Part of a small language model's weights.
Size: 10 layers, width 256, vocabulary 8192.
Architecture: RMSNorm before and after each block, learned and rotary positions, no biases in attention or MLP, tied embeddings, capped logits.
Training: a variant of SOAP for these matrices, 353M tokens, 2691 steps.
Each number is 128 + 24 x the weight over its row's rms, rounded and kept within 0 to 255. Layers, rows and columns count from 0. The size above them is the row's rms in percent of the matrix's.

# layer 7 attention key, 256x256, rms 0.0996, rows 0-20, columns 0-63
size [ 75  71  71  66  69  69  74  73  78  70  76  81  79  77  81  75  84  77  82  85  93]
[[127 103 120 152 124 135 170 109 110 132 110 161  84 128  89 154 134  67 116 103 123  96 102 116 139 120 121 143 160 137 112 128 113 120  98 114 120 111 112 114 100 151 140 169 122 135 148 154 120 167 119 121 106 126 144 108 127 138 150 127 118 119 119 132]
 [ 92  88 132 161 157 126 161 118 124 156 113 102 146 111 152 153 127 149 170 133 125 112  94  82 122 168 121 105 121 162 109 135 120 137 164 144 154 103 118 159 171 104 123 145 121  94 143 122 140 125 122 137 146 132 140 106 138 131 139 120 146 146 153 159]
 [ 91 104 151 114 150 133 160 110 166  91 133 132 117 112 125 169 129 160 140 141 122 136 151 128  87 138 130 117 139 135 117 153 127 113 131 130  98 149 148  93 111 104 101 126 114 119 140  96  78 161 106 133  91 100 139  88 147 124 115 133 155 143 122 116]
 [114  99 130 136 163 113  96 145 156 120 129 130  94 117 138 120 119 126 114 147 107 117 157 116 128 138 144 105 137 104 125 151 118 119 128 148 140 134 126 121 147 133 103 145 129 112 164 189 149 102 164  87 158 143  68 134 117 163 118  88 123 116 101  46]
 [134 111 103 144 174 116 131 128 153 122 139 145  87 138 156 142 141 110 117 117 126  89 103 105 133 145  87 153 175 104 109 161 119 164 102  96  90 166 110 164 154  91 126 124 171 127 138 114 162 127 145 138 161 121 113 139 165 121 151 119 107 129 113 148]
 [ 94 135 153 129 136 152 161 118 132 157 134  97 168 114 127 141 161 153 118 121 147 128 120 123 145 149 140 115  81 115 142 111 104 136 128 140 109  98 132 128 142 121 139 173  88 103 147 152  98 143 121 169 121 151 111  98 123 101 151 117 155 113 137 133]
 [124 174 163 139 157  92 107 157 107 163 105 115 126 127 107 141 149 165 141 141 139 113 150 122 152 128 112  84 157 120  95  94 123 155  73 112 115 131 105 152 186 111 121 124 138 118 126 169 149 126 151 122 130 210 119 102 111 123 108 140 128 129 109 112]
 [141 139 112 111 128 129 137 146 151 122 152 146 200 126  99 154 123 138 141 111 116 122 130  95 134 128 150 132  92  89 164 148 154 125 154 136 162  77 121 129 112 151 135 117 133 142 124 151 107 117 126 141 109 121 157  83  97 150 118 123 169 164 124 120]
 [129 139 113 168 117  83 127 122 101 126 110 126 162 169 121 147 125 173 157 147 112 161 120 108 168 142 146 134 123 122 150 131 103 103 144 103 191  79 140 108 109 142 128 161 122 130 110 139 120 137 139 109 128 163 166 161 100 166 151 106 138 164 108 126]
 [117 166  82 121 120 184 119  82 141 105 120 120 122 112 117 138 105 117 202 132 130  98 155 123 129  90 119  82 133 107 104 106 144 107 150 134 122  86 160  74 105 128 172 176 153 155 131 129  97 122 114 101 127 131 122 147 109 140 162 161 111 135 130 117]
 [ 69 163  98  89 123 138 143  67 118  98 109 143 140 134 108 168 171 127  79 124 135 132 145 122 110  77 137 140 117 107 145 130 108 124 122 137  75 133 126 110 162 125 117 145 147 148 121 169 159 108  85 118 148 152 144 134 133 132 119 125 119 113 135 132]
 [123 116 137 105 115 140 142 132 141 112 129 138 130 116 126 145 166 100  94 137 182  88  93 151 167 136 133  73 127 106 151 120 126 103 131 122 133 101 148 138 129 131  99 110 107 120 121 163 145 160 115 139 125  77 147  70 164 163  90 131 152 104 139 104]
 [154 123 147 127 107 124 124 113  87 133 142 166 147 112 116 160 157 102 112 127 148 173 123 128 134  69 145  99 165 183 167 145 137 136 106 116 150 146 140 176 142 112 131 136 131 101 107 109 138 129 131 167 126 107 116 142 137 111 146 138 149 175  91  81]
 [136 109  95 125 134  60 107 146  77 132 138 120 108 100 148 105 145 115 134 120 105 154 158 150 116 125 144 176 109 145 120  99 120 135 116  94 137 143 128 138 140 109 100 125 112 124 130 124 131  84 102 133 138 148  91 163 142 124 127 152 124 179 103 126]
 [154 160 113 133 125  81  88 144 105 145 152 114 140 104 137 114 139 118 116 112 121 150 128  90 138 134 110 109 182 156 150 124 106 109 141  94 139 138 136 161 132 110 136 121 115 143 147 167 128 125 124 114 127 127 112 146 127  92 118 163 160 121 140 135]
 [115 122 119 134  89  98 154  96 115 114 131 134  77 117 122 107 103 131 111 152 142 139 134 124 132  85  78 110 132 118 132 154  59 113  92 139 128 136 133 140 161 165 108 117 148 135 124 152 150 117 134 104 146 154 126 147 129 138  88 174 148 112 108 170]
 [ 86 130 119 121 170 157 133 132 147  78 138 113 102 111 109 112 146 121 143  94 132  86 132 125 136 128  92 105 126  97 126 168 137 136 135 177 129 143 160 112 152 134 102 137 103 116 124 183 144 159  75  76 161 141 144 115  75 114  89  98 101 113  95 146]
 [123 181 169 107 136 139 154 198  97 117 117 138  98  97 115 113 133 132 165 138 124 123 162 148 117 108  54 133 121 151  84 149  75 150 145 146 160  97 147 147 178 125  98 136 127 151 139 138 127 138  95 122 146 128 124 140 123 154  93 107 122 123 147 169]
 [143 149 154 142 121 134 109 147 103 108  92  97 126 150 146 106  94 126 146  95 121 130 137 159 141 160 139 101 102 130 138 123 162 158 134 155 109 111 139 147 112 119 149 164 108 147 114 127  89 139  69 117 117  87 127 121 113 114 160 119  86 112 177 136]
 [146 121 125 152  85 137 122 117 169 134 150 122 113 109 113 126 118 118 121 106 160 129 114 126 127 121 116 154 132  88 137  81 167 126 119 156  99 159 162 146 165 161 171 110 162 156 145 126 120  89 112 112 121 102 135 106 156 153 159 150 101 148 115 185]
 [124 126 119 164 147 138 132  90 124 139 143 205  99 121 133 122 130 111 166 136 131 117  99 151 127 121 119 165  98 149  98 126 105 116 123 110 117 117 150  82 118 117 158 138 170 122 114  63  74 130 129 151  89 145 156 116 130 101 136 142 115 118 170 145]]